Each number is 128 + 32 x the weight over its row's rms, rounded and kept within 0 to 255. Layers, rows and columns count from 0. Numbers have three digits each. The size before them is the row's rms in percent of the matrix's.

# layer 15 attention value, 64x64, rms 0.121, rows 18-63, columns 0-63
120:104129130156073016167164090138181141145144163129117103123102081181146115115099116102090138159157128121114136066132159137102179150112082087172129135094139147181180119105101103142128152101095102
102:131104117123193154126136152107133132079174088125145133183155102165166128176123087160172090095119112104138074199152153149158108101156094104035191161156112132089114141156113161116128121122113166
124:110157160132112113128113146120117155119041120124107173128112178100141115135110133150103140141112147104073143155041126154115112051104058191104113113134144129138127089129176067123114147050103120
106:129112146144159137163103133134114153175063113152146124116134127128085091099196113080118150082085174165131152095190106081096095103116142148121207089111169128171058120088095154124137155132091118
121:101153098125115178149189156137128119144172128127148078120077098148116098105130099121127174176105121148075071147149093147093114069119077061104128099154110140142094097147128070166170152065167144
120:135188141127155147104152125114084080178118083200054158144136101124179139125135101134098135159161174126157107139080100095089156175122113108146097097156143127109144115200109104189093110123144075
133:095066107152167146107128076113160158090173130146134163130138169120181114143120087155097117124109073070172104129131155153153095123155178127132114089108151169222148113167161121184112126105142080
121:168125152145141151155189128124143157114121104171130141117120221161173168213104120125114120123140116110146117069176121146113107064172106156092095132129090139062122157162118095157101129182105152
108:145127154120183117163186173150127087191086094091182135149138104107147087111112100076147144148162147158141113150148113123173141136131198177146085104085117182118129090103116172084104126096185109
116:114118106119192185131178129155144142165118153177138168097141105108164116112132136129176122108151129121103147142121166119181113090128164133129117133142120220107186138171159112056103091081056091
125:157134118141190069178113122109127118133106160128098102175115099097136088120107230114129077113178144100165135104181112141142134069106149093115116126137198101117176113112141098111186125089160113
130:174100115123165131145097072136167134128170153118088216151161151120106098122124121111111125139154179135139113131062193145053138137095111152114121135071148194077122146147140153139185169156122133
111:120117160134180105153109092135086145127127084141136097093171117206061152163055144092097153121067120161096090157136092140103117155171082109120151174102106121133166167129177123126112127184112095
112:167146129137136104185160070112148161129172153201071093118184113182086084109123120230176158108139183141161114176108127106143124142160145143127138119121157120141148119130107180118119108089132135
076:109089104112150206104060092120152136137161167090113156111169148144161120130147130147179138072103108092152155084103196097140101126120123150143076101149164149177106139176136148198110141131144071
068:126093161168123120152152099162156136104131100090109099158146164173135165100122153093088155149094117135111130156192123174106125111169063094115164089122133111131226058112185091113088152134112140
080:144112145119129038075174121102144118083204133093114157139131141138147117103150098107140143132156100084154136098130174202217183162133130130110153118132135110103117135075077122089148105121152160
085:184145117172164142188121203135089109163081116112109069159104125126139093159184104070082124123119133125110098087101118125108111053128149106136088144173079130112089090134126078103132158111091128
088:131113151160122156169104114148140156096154147140104042142093058154118132076123143170097134105135167151106064158075092158156155119072093150109133137089123080139126118064187123090111134090102153
086:104159166111136124109134109040104115132151151110150055131183167175143121084137105178101139124112110184151133148163096098132106131174119162141076084153199125174088108140089171082124118108115118
074:095088112107122133139151099131174123126121167080152102126106091168162131140100106138119184147123119088141071164100185059153076156078122092158146138060147178167111115142106134149183145186145167
082:100125170147106156161096147144119068159169188194118152150121177130153156150045108110118131143127179167146088133151099136139121145109109164155126107116154079087162093132133051174163150138180124
064:128087093128172134122102051136079150162150108128107128134165083134094117123182122048146112166121099135164131155144085108156151053124109124142146061175095148084127132104149083171143142071146140
070:112177129098089140104131159179100122099120128108147145096060172168128135120194141121148126179104088044154124117079080138110120087126077117083152091164142084073109106156098094136086119125100116
073:141174117129110129161092078094156132150103109163137215133065104116130160142137118183064134118189109133117114076078142070127156131124097123131109076157161084121128160121105120129130109080051131
087:152160106121104106115114074176120124075119139120157163104115114146110076150117176123176194097129153125072117096135189095061143097136135163125151123142176082119116157132062167186137118184104149
078:095148168125226144083114133108106080105124147102182135130114147104104143193120135071126075142122123082112151148118122131061150115146065175138145136096119113123157133209118159113127081107087138
091:133157150106163117139198094140148142077108114135132131144165074143137172188116135045184099130114141118170194176169166137098123157156117160145182127110097121100130110101172075151097153149111098
082:122091098132103142137175080098134192097161181141138154161104108147133093170122055153147127120124098122156135108160108155149100124141133135113174150191130137244173136099157149115156089111165151
074:133121145106142146187120151138135085143158114142183129035124149109099141144135170151140141084085176138165138098081147103129162115101118097070100131154148135078137089102105165154114160206057108
072:115102148152175122165123070117181123100065149149108107072101113144114141122188136129088117126157156152150141170109110137122108139129123095116158199070118168169103084204199115160080136143124120
074:119186225133155131126132115167083130132183166168180157146142110127121106140145158093161113160151085158111093131139048121204134100095131131131070123142128093158153162169130113122140129094177128
067:122150161108155134087139131120164156166123083126108138095179099133197067083150142055098137146173148142115119143151162108135092184140116083158143170112126139149166073091139110184114138138175059
062:094133065177191171162110141132151159123157095143106085122127086151129132131104141101113168129138144194108096235108143136111104134144159135139108172111095128109210107136148191146136142105158154
075:131117146152136196132097071152134170175100080077065126084111143122129160133191124153182138132086129141146140085131131083116124136158151127124166177118120158092135135129078155056139123142071188
082:107116127147099174119134137135130152106109159120115053131179162082115142122224143091089111103128095037136096100163103108175105152164110157117096148121098115109148136115063092094133096144130178
067:125068119142108120121096082054132109140155139186111130124180119125073152113120170101091152139137116132131069163142151162132197134141118155101122118158094175045168150171157087076093110135111105
081:100110141145147108146131066153114102114111134113054184134160114186114112172100083125098143160156099139123116137115104132110103113145116127214147173095063178148120165091093111151109198163144174
081:132128138158125147139121195083136092087127135091200156103089144071158139144176123155146101168172147130105087182167081095106113152132093118109166092087088140136082195091116110108117136141074161
070:088118152104125119119078157169112122133102081149108166119084074139160160110120096133158109115168139123103134148159118144105172138124079215110185218117139143079098092161130103091157188101113116
067:079113132151177104143126176166139143092200153114137184072142147145084142112161109098082093132095053157090104100192135177175135176157163105117131147104116174157112139129156134111118138135151086
076:179127119133127167141129138115151165149134088132087116141147250150129154179136118136109110131107139136170101093144157158076125176213135118104122112128109177090155147146084130115180081149170100
081:156077117085157145089085137108101132153126103134158132139136123133140123131055099097155157036149144131159193144147124077163107139115099100131097079143141134098107135049144131200153179170122144
067:170113139106090157178066178149135183162112105119155111129177186091065116119180112112142164138086118121133121178071107106149112096149138132108122167118086126100155161100117102076135082058148128
074:094130145121095145084138152103074113140122112076153136203157098118109160144149136088137106121105096134110159189101155107070123189116096119169105130172155068125133051131117187112175131160178133
083:141146143142168170129114162207192159096152137156094111191138088143146103103139114199077104112124160128109079161079123084141082110168132102158160132112137133081132141138105141056162146148091134
# layer 15 attention output (transposed), 64x64, rms 0.404, rows 18-63, columns 0-63
126:077110169110088170121101124176085141066109190168158159127179106163162159140135154168174178138111156121118086165121132079179119145163161138075124140184094151086091139139130157100110100126150150
121:089143156123133081152140133096128092172122201117055115114124128119100103129138102089096103157199116142152137088101104129115102089094168089176047149143149103197122127085159114130118165167160106
129:145100105158208181114126115119093130168132145103142142144093135141127140150191146137121153202065102155128109114163121135131183116184143091110107186100160135090209169170124136141106114150149084
113:213127156136121177086147149156095132066122097169114113085112115110147088145139136117135119147121164109119144121100177154056139130154080131161104111130091148119161182073137038156083144108122162
123:120138138067153139140061102160128174110115221137166109137180153146169120112146131121198126094136108102133060103126094188109153133122137105176085138138118095108173144108119155127072075133097130
125:154112136119136102132102114085089152123152155097162086107144147095149159065084143154138162067112098167125133062173150098160107061130100138136134199059110143111127143134159191067146127113131158
138:148213082117117156118140105138099135173149133109124048112075171135075113115110155144091135130149145158143083150126122120170100151114119088116109161167120087075085094094089090108122160086201116
115:117122089105130098128100186148131044171178130139153109116080075152103084112199122144167111118151112180098156147109136135170126091084143099161151094079108147117109115081157172116088144126188117
109:099139161150045161099073106106159135116116107145149104133120127111082148138106166132126068094104100132165100082140136165102146066115130106093137126159139104133181097133098128158111205178058179
116:063175097136117174174107124124107094093150121059147086135121123109055171065118101114122158155152146177189137094143120143150091123107129152094123148122179066138152159162112093137107137103162178
116:078125150139068181164143147168102149121170139095155102155217107101112138173167079157077074135119126162134098127140157123145120155150072091118110144113101108133066089151159114151079130102085145
131:167154148149083097121159175083127120113070075099126168182165098126127117104160141169158153144100120109116128125132169149166108152139128035119149174097083076164155130124133107061122151160185126
111:137112153141110110130129105129179095109155136144084120091119107110205125180199122126097157111214168116118196111114135139143169111080171121097106169110160161074095124128119142094166085158170142
114:081114185129102141144111159104126127165097141104145147112133173114124173123120143082174168125097090109223115124106197129104072147076114123084110201152086157111067154137118107086114120118134130
068:056129144162192180184073166136150074107183128160125169123118093149158137125097126154164099093114114152115159145129086145128143066151086160152112099111090143149143165120161111114133120186073165
058:101147104074118116119114128068086119132092084079131131132137127178126142038135128152187087137109108117142076142161177116131097183076177152156115116096104120129138146169071096092095154134151179
073:154173158148125140111094107114112136158079172114174070157098092077164170092121092111148185164127141117145125175119112115141155143125168163131156168108160105076184126197182123142101130111119201
080:134078095156098148155171163100104169112183150171149082108141072137137187115089105135190144149140147089096164137087199113162113096117129109102117120135165125173074156117089089105180135115135169
080:189151081151118110085130104080124099170157105099134095120200086124112154127114123117129118063160103167121176072152160164115126077069114107125127093122144061112144109139103097186111173133164100
080:060143113079054077137136128144188105131080101140158167114175099114107108128148095150187135133193104123122115155091112150130156133091148084148160129071100113133173141145179103189163104135145147
067:163144138127141095119167141190092097174206092111130131125099129070066111086160154069102094119158123145104170149135085127156141109148117127112112128076159128086202157126090117187108080120132113
063:079128117096155175116113067095085144113105104115047151101063065126085102109179105062118110158127142119105135137121150145134125159116127140086114154147131178146097125103130063168057098122131146
055:114115203195156110077157219114090100133088128136126145091095159130115170104127111154171125123143163127034106131134141118147107125079153097126123073106132158128136116111130061097146164162125122
066:089157208109131117100158088083162112105171109121131138180123165128149118156142145130095097101155206140147123132089123108172079173116150189121150162128097188155093123194109076145133116150164140
071:058131151094083126086203082125179181130140121151119102109158146107159093113107137117121102152083165167154192132126116196063121140140072111148122108150110106125122112150098102095147124183144079
081:127130171130129187142112156103147100144157138114128105180080159087131132107101134135056146111106073110166125115141085137196113080190088152149121154125070123160124133106107108051091111122199114
073:122141178083087074087083126195062138142133177137115142097118121143156131145114155166113134131119155144185076160126147081154127149128152098143170074093076201144103147125145099095170081108113136
090:168125121117141105127028152092140160131169136081115108151132182155121122071135135177100156119094110153084046067115135146122129162158168106112082077128193095150156131130112126109136135111099163
081:123159094111112139077138086157131134114121119106130117100115146135112163060121197114113147131095118099124138102160122170140214138111112104129122207073146122129102098134232139094128179169108156
069:167158131146143168139153084161153070153185153108096107132171163086151111150151149160129120139158165069154094151150098129226112076152141132184140140122125121177118178118093091153113101141143076
067:086132103088160087122123115152084168183182134088096126171146100160082087117139150211153114098129110083156095134160149125088121131128113109165106092136220117124123106134089188155135088118102127
074:136099117170112124119158129113135126153090118134115179118090097170167180204090131117153162079137172068176128141145168186156163150134099135107184123101115134176128085162178082129067126157146135
060:168142105146133132162115187127161097168130134198092126175094084132112097118113150078158062093121126170106146097092118181103109151132157135130083097109142045157109155118139181104072113123107164
060:161121118104130132154148172121023094124108064161128113114165114134107104174132112108114138112175058118073088132123095113056141092101108132173125103135165109115088108093132116158062152139110096
072:104090196126118162141125126171095155162176199118213112128118146178147100157140149165149091093079151056100093086130093119185132113084151099135124144157130125095102133122118098136135145150165089
078:164094152132134089104129120122071169091103213155138151165162132157160120126140096114116130026114147141102171156096147141150148139110192104105152193134139139095171163112089135163144098161163149
065:151140123144176129090186214169113110073109135160148124153118134137132159094150065151127137187082154138149135145086157088099183120109151088136148096181052097167125117099132114167155111109108116
088:110138130107135187138150166118090200107194090084158115152143186131108168101099188116129152142091139148115123161160132072116091145102141101087077107090192079144162132118136144103118073085129114
076:161121183099120094107134061159100148166152114138092090096185151139118161129073158105127163140114124185123147148116192124206124148079123102091169135128131094075121141162131159157124111058163144
072:078198086163138146133097138148168168208144149063123109132115083145079169174120104117113129108082163131118112093101115121092084147111132113101117131140133114113036069151107114140118122151155082
073:132073079131181119164085131090086112181091141116148118212120183132131173137105108109181110117089134125111129154094186106127139124107137125163131111103136153100095083139152185071131108092067163
067:067127135098178130118091116145131092052055163175165094095077114153121124105117140104100154160108150092121145106110100091103123131155120157137138155129163104130148184113106104222163117076100099
079:123142160210121172108100131160146089066125147143088147092178113068115123105090107130187151194124072133103084122125099168152103123154117105134085147139126133120142200145159119084062142138135131
063:119138090156132089146148163142108110092127176154131094116114061193152137065085142161130094079061173104075142140135088130179098157157100098119168139155144151154114117144115165196162151134166113
066:111098095093058113161074175153073157126149145178122124080119144155088102138149084132154102154170159178168154143071108103167071101121152156132122140091086132120147128138139118084106152107160200
076:151139074092091161101132099136110090139127130158138104110172103143141145200110149107121058113108104115053169128162143090108167139127146111101092119118122176095109161098077108211103094175175137
# layer 15 attention query, 64x64, rms 0.133, rows 32-63, columns 0-63
065:177187137116114154090156111123137092119220173153173117108127091075116118200106111128154166141144103099167123166140166147103188098136111108097090167095102169141087141177138160160134118106155107
080:146124135152157146138120120162094089091177147097147131131100077102097138146098155120184124140129099165119177159154144171088127106096127133136091091042116122100121167125035174158206109103111126
061:133069140093181125110115153078117147141105134097074154097101119199081099114111125166110120139162068155183113186073123108161098112166138145138192128159104100157148122054164113107125121156137107
072:140211162161146192055114117135117141117142140204173164136094110101150100116110121074156165113089124119130102114122161144122135129082123144133054144130116201129099158105079122177151110148159141
069:122117133125131091090080078132125095157124116120087082167080135105172055167109162133079149139062061131133104144124156127069143149130111176091149140154116182084136100136112151158063139094149103
073:141188145158151151182121127189154097096139141111060146144081196109108174158106151227084114122128111168175105130104148092106108130163112170104111107155100139103109112137122136157075116122158103
087:145178141103128159165131122110117163073115176161175128137146099070154144059124110069096107193135161158083068116130107100146137120088141092160088141123130110181102171135088144097181136175106116
074:145113111178102106179144116151144122117157135154160134166177153183124126129177123177148078093174141134057106083113146106153090147117147146063082126100156117124069181136109109126198085127146090
083:120134096133108145149122114127124166148174121143089121183154108099141185102103130117127103138136145127063065131171133133176211151131167134184085126102075090152063095161115142121141167157128057
097:102123189245108136126135150134129094166167080131097170132141199138102118146191141148150144155157103113111086141152146134116113115123117120121139149089108130089175183118176083099137098072117105
072:182146097088117139073139101069050146121104138130122125088194095120163144127122125174138130171073185110098134145184176133122146179088143106095146123116108130130128139129109177131107162109203098
083:081114194124193122129134088131108163150135129121116122131147199136103159130079121092114131124121170136108125098161123051090137081113180143107122144162143162134134165188093163082147103125165044
076:113132121137133133065107142114059129152177153106081125116118101150134179095150098180059164149172161149095152149130160091083176136124178102136087167116064116107118076129097132067139116147099155
078:166148174045162076122152120134114097162125117145114144165126172097158197135140103127168113106169163160100064068109091101104114099100148141146129142077089146058136143103132132130177133079123147
083:165141146093137163111099081153162136138126152142122137083143127123096134118117197109144123139112125116068152098188081092166133069134080136118100170147046087101124123157090114159098170125128040
073:116098088104137161145064105125098120138151165153130136140102137145155139114113098098065151098093174136113088105120180103153154184113137121118144078125159088132175138117121166097162162103116003
067:143166049124100091115134108098120126097080172147132103163074119162126101114120131069102148114172119114130100107102102151091082142143203160182180163176130102155157105088175099120165141153148167
062:113165122123110139109114134107112171072107096201182154159112155125072158163119141057084185131103112101036104142095159132130131090130091147159146106114166138141181120101106121100120178101106154
062:144123146114136100149171182132146179117124106089091138067165121145073157102099145080122115097171176077226153150115136114179127124156100097126143142104135139209123144146069122147115161097113129
080:151147072141126126052111176138137080125095173141186151197083118066132104148124112109136157115097121122175126113146144176036094139152137149149104132116162109088113121085112149148184133155092133
065:151108096148172099111103189152146114129142128142062138060161168160090126167143163140114150087164075121207148113120130163102109143119076114145120140086100086082156087100143183103157116138152080
079:126109106097167105173111140171143117135153116108025118072173127181153131128103173123125149131117081150129130158172101124148129127135103136152181110084132117133193151146119139138055136068165062
087:157143164142120136171154154114155124117136135146179124191115124132180167100142129120146152198137162159120126091116125092124160093147195127148067138146100170132060183157160169140214095122092126
081:134110130176152115134116165154179110147171111131141134126115149156106139138155142152111112097097085169094131157104143117139115131117084208074135065118208118199156194108071099138076104095138136
075:176153158184093120125141132035100162100092092071142145088154114171092153148083098156137100099140187115121155104136152139116126096120123156138140123155201153127058129103106101194147112113111115
081:140124084172089093106140157105219157121143147144146161143124156094101059076163133153136174103120073133108076108168108112084126142125085115104114180087129104121130135101129138135189087153132061
086:146066161112143163124095173111095116151123125165146107135130143180168075110190101155134133078123131164117079183161155161129110131074135122203167112157154126075120137161079115101095167160177147
078:140135125155153165135147105047103118116120081141114103099123189120108117163077103128167116099182119090078206118142143141070149075062104142143133115096133143058126092101165153104119101101147108
074:081084135087165112143160100127076108147101089148147113141135157109101087162168095123129114177160144145116105091177168130105119111180128162125104090179116132130232138151144104078119060132108173
079:125102176075061120143104115109154070155113098176131095151104162085167101067138121123137134110191148132159149125149126120083182087143148151152133107093065095074145136083145109102126166082087156
075:117147104116117131110087164192151166136148123084152114150110184188089133114125131113132132134114113084187120141093120118130124148127085146087121156113133122082170091117190147109073069094088228
070:136117145145134114153126102134053149143151111123099162134161198183093110093158081141195116086173176097080136112128108101137126093151106140086104152164114055161108169084137109083113113089169128
# layer 15 attention key, 64x64, rms 0.133, rows 32-63, columns 0-63
065:122078138130110033156144104092079142101085106087061118108116132147137113133095093144127136188173128155118112149101131192165121155119139193133138153077090150126101146151143111136073119053130131
063:138107164084086081153129124086111176143073160141137040107107107203139093117133069119158158144154144102161086054094107104133131157146106159119181124077111118093093142120130140119102104093108136
068:123098150080146169125152150137191121124157112097141077148210101158104101146177094121150064156088098135133089149170163182073173083128117132102161136149133151126172109157179143141084104126162113
081:150091106120090157159093163136058159170115130123134132086136157153148108175111115130094158098169178088035089135163134055136147173140109147129147141128121118063118154131118137108180099150072148
075:110109120093105110212189163083157119107140203148104063093116142084131080177134140174128084095138095153106123153101144125093167160162175167181168114117113126109128105121087145089141114138117115
083:129114141094144103124154085104143108166112136145181134114078102097112086136133077111186070167130057179163141136105199135123153127140084150101168150070083176131085115131185117168110117116160125
104:082128115171116132109170109112064124189164088142179208108118115196104179124111159102145119112132188063053126098074110128138126138130150114103098135107166140168110134135140136158125098131109157
080:133145121072126190128113082086084133154128093081132122136126110107130070155101139080168112095067155079120136059166184135112131160126124107140161157069072132089152124140119174164125162135174101
103:128125098100102166139128139136049174192150121118122140119165177181148150109133128114077114145108189106113101109170074098175204138162116094136143145108087132140088130189138147079180108147110139
083:159112159166103096153054118185151041178126094162119084129169136097129138140128139143155109149120072124144165095161111088127102134137078132125126111142149186062105158095133088131156123076146080
086:095121112129136166110183114129136135212048139118082114147145091169140093166072180159126154156127133102121178091201162140083118185161157107094129134126125071136080123159144142129134116142138107
079:114121180092087133053127169068133121119105175116137117135117109135128107082142107170107130186122157113124092114112128104206127084093184114090144173112118129163129182160145084119152135126216141
085:086121155116084116083072129110107126166141143166118124142096109090122109093115183085122216126163171149164180102151125067097128088163135084143171111152111149143105172164153159165156073155123104
070:134119137073127111172094183185123115110170181113087141147135125175104138116180099143181106139116130078073123105140114105107108120125129133162083097114100115180171178150040128121095168089171116
097:140077144100149153098126129116077122138156142117074104163107090211099089100076148152061170168140138116140168131169135104132139105076135157201094152179120084103107116128172147086104093117121127
077:077102131117127148134116169175124147132112157098120102193110131196163056114151133170146161087152094114155144065107113106176113174155116118143148175181156107063130171165143180129147119148163147
053:111116150146098161136079157149106090107152124088083142127105108107141139092103153169077154129094146121108105126138067042099101121126037148103100069079095144085126147125071119110125151141120071
077:128136113156099140119148130147120081116097132125092134145106112101104144136116100124122135079165146104140111085131081092080028119133074111135126125118074049067133144102078187155190093146091104
057:104130123130201095164100158107120129087125136084093067134151145087129113156157076136113118111105129170098113132160204120104176149131153147081170159141078207120146176191168145134134090131133118
067:159119171122100186122086101114108115177121101174114131143134110159162097142126105109144139083099121065113086087158137110075082112149082090133048148154073094112136199137077155141157136129089107
066:131109139102105128118119145179130118187106144124077081144086116063136116135072080143118182089123064180181143209201110098100092147095138147131158091138115134112115165099114120129142104111096108
082:104159103136053126119117117154128125163138074093122109100089107083109102117134128174117107120128084181170127159096131086203170169102124169138184078096140194136123087126118074101127126163176127
072:110157095130118103178168156124088137119114156194125150148125166166130105122161069101201103108116170111102073097108140169119179149129132088147078102077116061109104195111142152133139115129126183
089:153074098140176130127121122107101112086137144152084086184157116136148035117133128169089144118084055185151114123157100132133092142110130153056148146146087117098140146135145090189097154122170126
062:140177147094138154126101124084153148129164118072099094102126121141143046088089120194167159104117149098125147155146160071091077109133134107159112127121087158106098050156153137076109148159098084
104:140132151147121163181109074155141115130129176161145155145145137140147194141172092105145214172118141154140113133101102108140129078074083105081113147176064143103093090126151112108156138105074070
090:110091181147114172130081117082110172149091095138151095096143147108191073161135134169145115052168116107136114141156157141093157118099123107187152113175096161097171214141095143135119148133140104
083:148104141121107108111148149099105145118112077128111108106162084120091171100134065143196162079140141044086162133114204124118139072111126065095136147124129147132092071144092147131081149160161118
080:141094156080087069151110138135156156138114095133119114182139138072118107176157064123143113087140161143147114100179142105161140130144137159139186179140143090176094211132170066137087119100140143
087:139120161063104141150120148163136083120187062192137153114107124128102128123201135152157139056169133109132089106152152142106094066163112154155145142119102093129162093098143100071084177141103131
081:153115146104137097124076107191145151151107116174117183132138129099119139173100131059149085142183120115130147151107112132186095111133083123111080145104175174142171088128094078143116060105072169
083:160086163149169100122098106146149124106173101101116186152192110092123123144147079161141149148181116074107102058107172114123148106148139120113141197188098075113105134167087111122150073151113104
# layer 15 MLP up, 256x64, rms 0.136, rows 0-28, columns 0-63
104:137146097102161106161178170082129156100185120167146131164173102116122117111136101071175164109110195183137098075150174155100126114128139130150063098191160089138121120144110111155124159177088122
120:152139152124111074072128120074104105134108173179112142122089159100118141162113125150226141115112150114127091165131130173150100068136142135155069076075115069149139118137098137127125113151050120
125:155136079088139155087146110195173171117099146193148156106122121135044137099126109146162102117128124115141096118094106137153121084135075102104126143097079091144127065147074092124155094198155137
101:211165090152127128167146137054137107103172142148108114134122068102112141136190146158118073103115146133158141106131121169102153133139129141109135109062052071148153157132123153172139115102084074
109:178122129120092132185170078168126151135122092123097148128100148089145156132165163107089178134085136085143151122157188143169082118215146147153113096110098065072094125151101102097118129099086126
123:155107096085117146161088120108124151091174125156141126167097112145163122119116114056092105052133147101176117085160085150158156107165104187081110156073133125099104119130135122085095205147124170
089:155140081097142112154175168124098088124183159138088123120138113110107174111101096143203177119148123115091132090163099205172113153140134151104104102114175085105096059197134118106145156104108130
084:171154105115148060130176099099204101078114138155129186146117100128093171107115107129129124140159150151146130065087144114104154148089161079155106084136082163137133089142075126064116168140112171
065:112103050139122113136159130100144092142128187116182162118125120094149138152132082100131134155096151147094215129169118091115145125109096166140197146104087113101064142204088150127101124143081138
106:168131185106131100150113108138144176179174138206189157123179121071145135113144075125189138120118151083111150129113159166107143083119137089138139169118143097112079087148117092097155164154156177
091:100125143076107122128094078116104145070138116130113132164151142138166121112104106085093114135116109082153075068123046153171154134158102102124133158120127142182060080181082125133107096173073114
083:151148124141126126187186136132157200142119080207128127112089133145188151126084070098094098123075160136098119170107128138122105128156106153159097101095083123112166138107042114115110162115161138
097:168146122087100139126099147142081102147098164125128088111139208110106151073102093216136157143098150119067135156139131124154121193143094089117087094118152130175133099167145122059140137105085152
130:203138071084184111159103143094136118098115173130109133146146183119152175180141152119153124122145168143118123116183148141120143120105099107134146058100116041161160143142105176155137111137151197
096:093123117145117109129143143103208110069149139098180116123179129082165206137140132144142129145115184108142179119120164136112134098117109071106128105121075137112097167171095113127180194184125166
114:117113100106069137167129102134100092160158208113090104101143124107119162113157082074163080107119142080132095134169173086147128083115109094105097189123098131188158110190103163094150136103130147
117:174155163115146102116097156112063139126130183125082160076130114081148131117127136084131109149101104087126111100148116132159112181161111077107112173034147120117168132104108098146086135190063108
095:154107100150130173143127131027108092093080096127121143154069099111142142118134107101170118077092117108097074098157100109144195144184217103120096152147146137093150105099121103121127103132148145
050:201095110133109143101154098136162117125156034142157185164102093109172160106126174153109122116109146173107154102163150128190190092105160129182155081095099158155145083144154132120125118135150118
098:160113155116127165097129133073092122144122160167115121115148079151129189123081113135184055114132129140108109142151141164089134118104122084129001099097139099146118137077077142103140137128134177
099:171154084109129174155089099147164140173091092159118103123139110099129138094120120109205094114137142089123124130123098202126098199141166155135061179130094092120117129112092155149163192155095156
065:122108142155153140088160105126086128167083141161161158058158166087145165169082110047145120100134157089091127178122127088145141106120048153114109166159080095151133139123125103136121102185100102
086:137115094132117178194099131117189116106080116131138113131122122097131117180109107118131059093110150097179131094145152172154091105171171132130081085054105091155143119130153130198110126180104085
056:127144107129138132089162110155136156096097119153154160126139125082112147141191093169146173170115147114048117054179166143149148173211086083100138167166144114165094150091148102097120130109113122
109:135108147088168114184147147110088108146147123173141187142081123151169107152167105060194164173094200104094083109161150141128120133139122087114083119134146149151079133097114139174179120085126104
103:196101111113144136112176141105140203161138098154123120203156122095168153088162131092097162105150133124128111148121154108147140170155151102136116097054136146102132100147067086084129140152068067
079:170141108100117167163176216162144147140082156150149144175150115168142145167104132156146186169092165103138134163172170125094139130096153118158154122084129093180144097156138187154102090153130081
121:122101122112114117227135116082143132058142112133094141114167132106111130169138105112128111109150141090061101133105147115165177119167169115137111156127149116090063127130156169101204108185068136
094:091100142125140110136174097111090136065118180091092147177096094089112132150160102177126113191093156151120132119168107084128105098147152095072125136072132092123114091114073164168173088115084085
# layer 15 MLP down (transposed), 256x64, rms 0.256, rows 0-28, columns 0-63
110:105127151084126105079138071129118073101124085134146096067143137158105149109082145152177171133200100114118143094128161107118120180151140124093088108142216145104116143176145170094111124132135195
108:165108147118111108124152146115077112103132181162079100061128166201134097170110155174116121117113096137174128073097164155170158085148076093137178140128076112132177159153150132088148175119121152
126:105108178115198145130139165116105172074168069143084100093139141129150149127106155082146133098176173176143093100078142107161114121111081097149155061123129119115148111141164075106080165127181116
109:139155131095113088147137133113126084137066095178120066133119151120148071150161123062162109138071034169171151112142134105106106084085129136087139080143170103102180127124131122125133089168107145
113:099133111087122112112119163163092056194153111138143115115070092140101160116097085136153107141135183141168056133105144074110121185055096159106116127116138091170134144086190123136110141106124105
134:106137213049143155149145141139094105114081139119147057084152113157128105113100179141158138151156111137125149116118117188127113167080225101147095096147106119086146160130136140129134141091145173
100:139090125166124138105149085092164136139149043158171125163073105182159096171125146121113107083157081118170173133153143140087181136093135086112115131115120191116138116057163190140117125123105136
073:173121132083163104137117180125170190084061112128099116151093172125157152125167120080128060152128111129127086142132181154109146158154118124123160127086180205102148134088143149162099142131110068
064:138162193078086132125139073112139121127185067116172113142209147166140050131135150163117122129113102119097128191091104144152112132164152148124127140089183122117143038140123127149121125129102113
117:134142161129131118093156133111113159124077077045072106091137131089177117181126118124098105155175128158146060166133117106115072165106095105087168142137129094088087172136146127076158142105139079
096:116110109127033123126198096158133117127156139103107101098168104068128105134178144145167146089142102183158098139115136120125078147116114143140107121116115196052158089127167121091155134074107085
089:140087136153167142158208139134204082151125110138089118150156149202137141157123152104103115121156175176157139109171135116101082135136106086105129123127181094135126106210159132130183117183121117
093:110138137100123099122122117159126154149111151172134164122068150140181155157154177169081089109129184101102136100080107168080138073135120105126177126086212140124116060118120104119084076146126170
128:152126131097144185103137108154068154110120131099130145125095141120078147178137183135091145084191179106135106151134159140118114145179232153067107149088137147147137143145069179131147142103126099
093:121110141100098071105062125055157136138075124119115088070170159145143151101096170115123111123114068156119162196120093073114117111133140142183152120075176106129138135108092133106105087108073143
106:180079121133153144140151115117123169168157100149162127099132186123134148189134135169109146135140186121131128102140079066131132132137183134181145131051116115092129134164105173112128107082167036
116:105156187156147162195136080152116119174100110151112090191144139152080110111088134143120122137068103125117199106179091153177104167133143113115133078128127117143123169119155187111071171096147120
087:163144075109098107061135102200092096118092163096132102120131152107097157131130134092110170143106130101145158173132157066096078100128080140092127069136131202094106166121163152093128145119177102
045:081173127112097148141146170141143088191126155208108158167127115140203122157144113158201111106094077177055152111156104178095124129089178136117139102110157113134121137118132122164104141101126109
097:160107073068073106180120105088124139158170151117157136110136176172124108151153124182131157091107150115172126114151121192172148124164136188172143222114139148106156082144146167122126149138107124
100:157149169117075119091106119122101138186124087115065124177116149141108139169101123167171206156122109138191151144137142100162096174142155089088099143104055141139131174142137127160136062157157121
062:084178174151125075143151157130117167116163136107126108124098105113073066132094126116149182177116067199181175124155130129146115094209132121108113082184092124130128149136156140135119169132134099
092:117143204141100176149174121152154075152069137136135117150121161142164139132110190133127096090163088167162116118071132116130090107082125137125109147114044164144086189121124169164134076109116105
058:081103132092079112109137115119094154154139161170145114100142151154104057120132113115122103104096080201166132100132151159156089101126096157148070174095168149172104173098122103171114049148093115
103:179071077124076127082117130088113142124130123117158107123143150115168195163079168135072123116171164107192096142099077067144136089145130143087145134138124086054158143118104124104103091138102136
104:132160177120126114087147100122146074092158127200132125110134134178163075128201154138095081129095138110108143173131150091140159122157112143124113165121175081084143132065149179161099069179134138
073:091077103085109210121159137102111180133091120091112124130095128115206081140169084138132118145180143116171174119096132122121183195120146147140107162134127118110164128130134103140168095048148138
122:140098123131118167043089117157103133118130093123151101119155102101165166115133103117112098117145099163158146108123167099107076123077088186087137029104078134181173108128138100102116160096169113
097:160143146084168097072151096163094139146145131194121086171144134189099131127158154168226129096103118135125119158142100130168134109096146135171161068115114140164144168123152153101111156178178149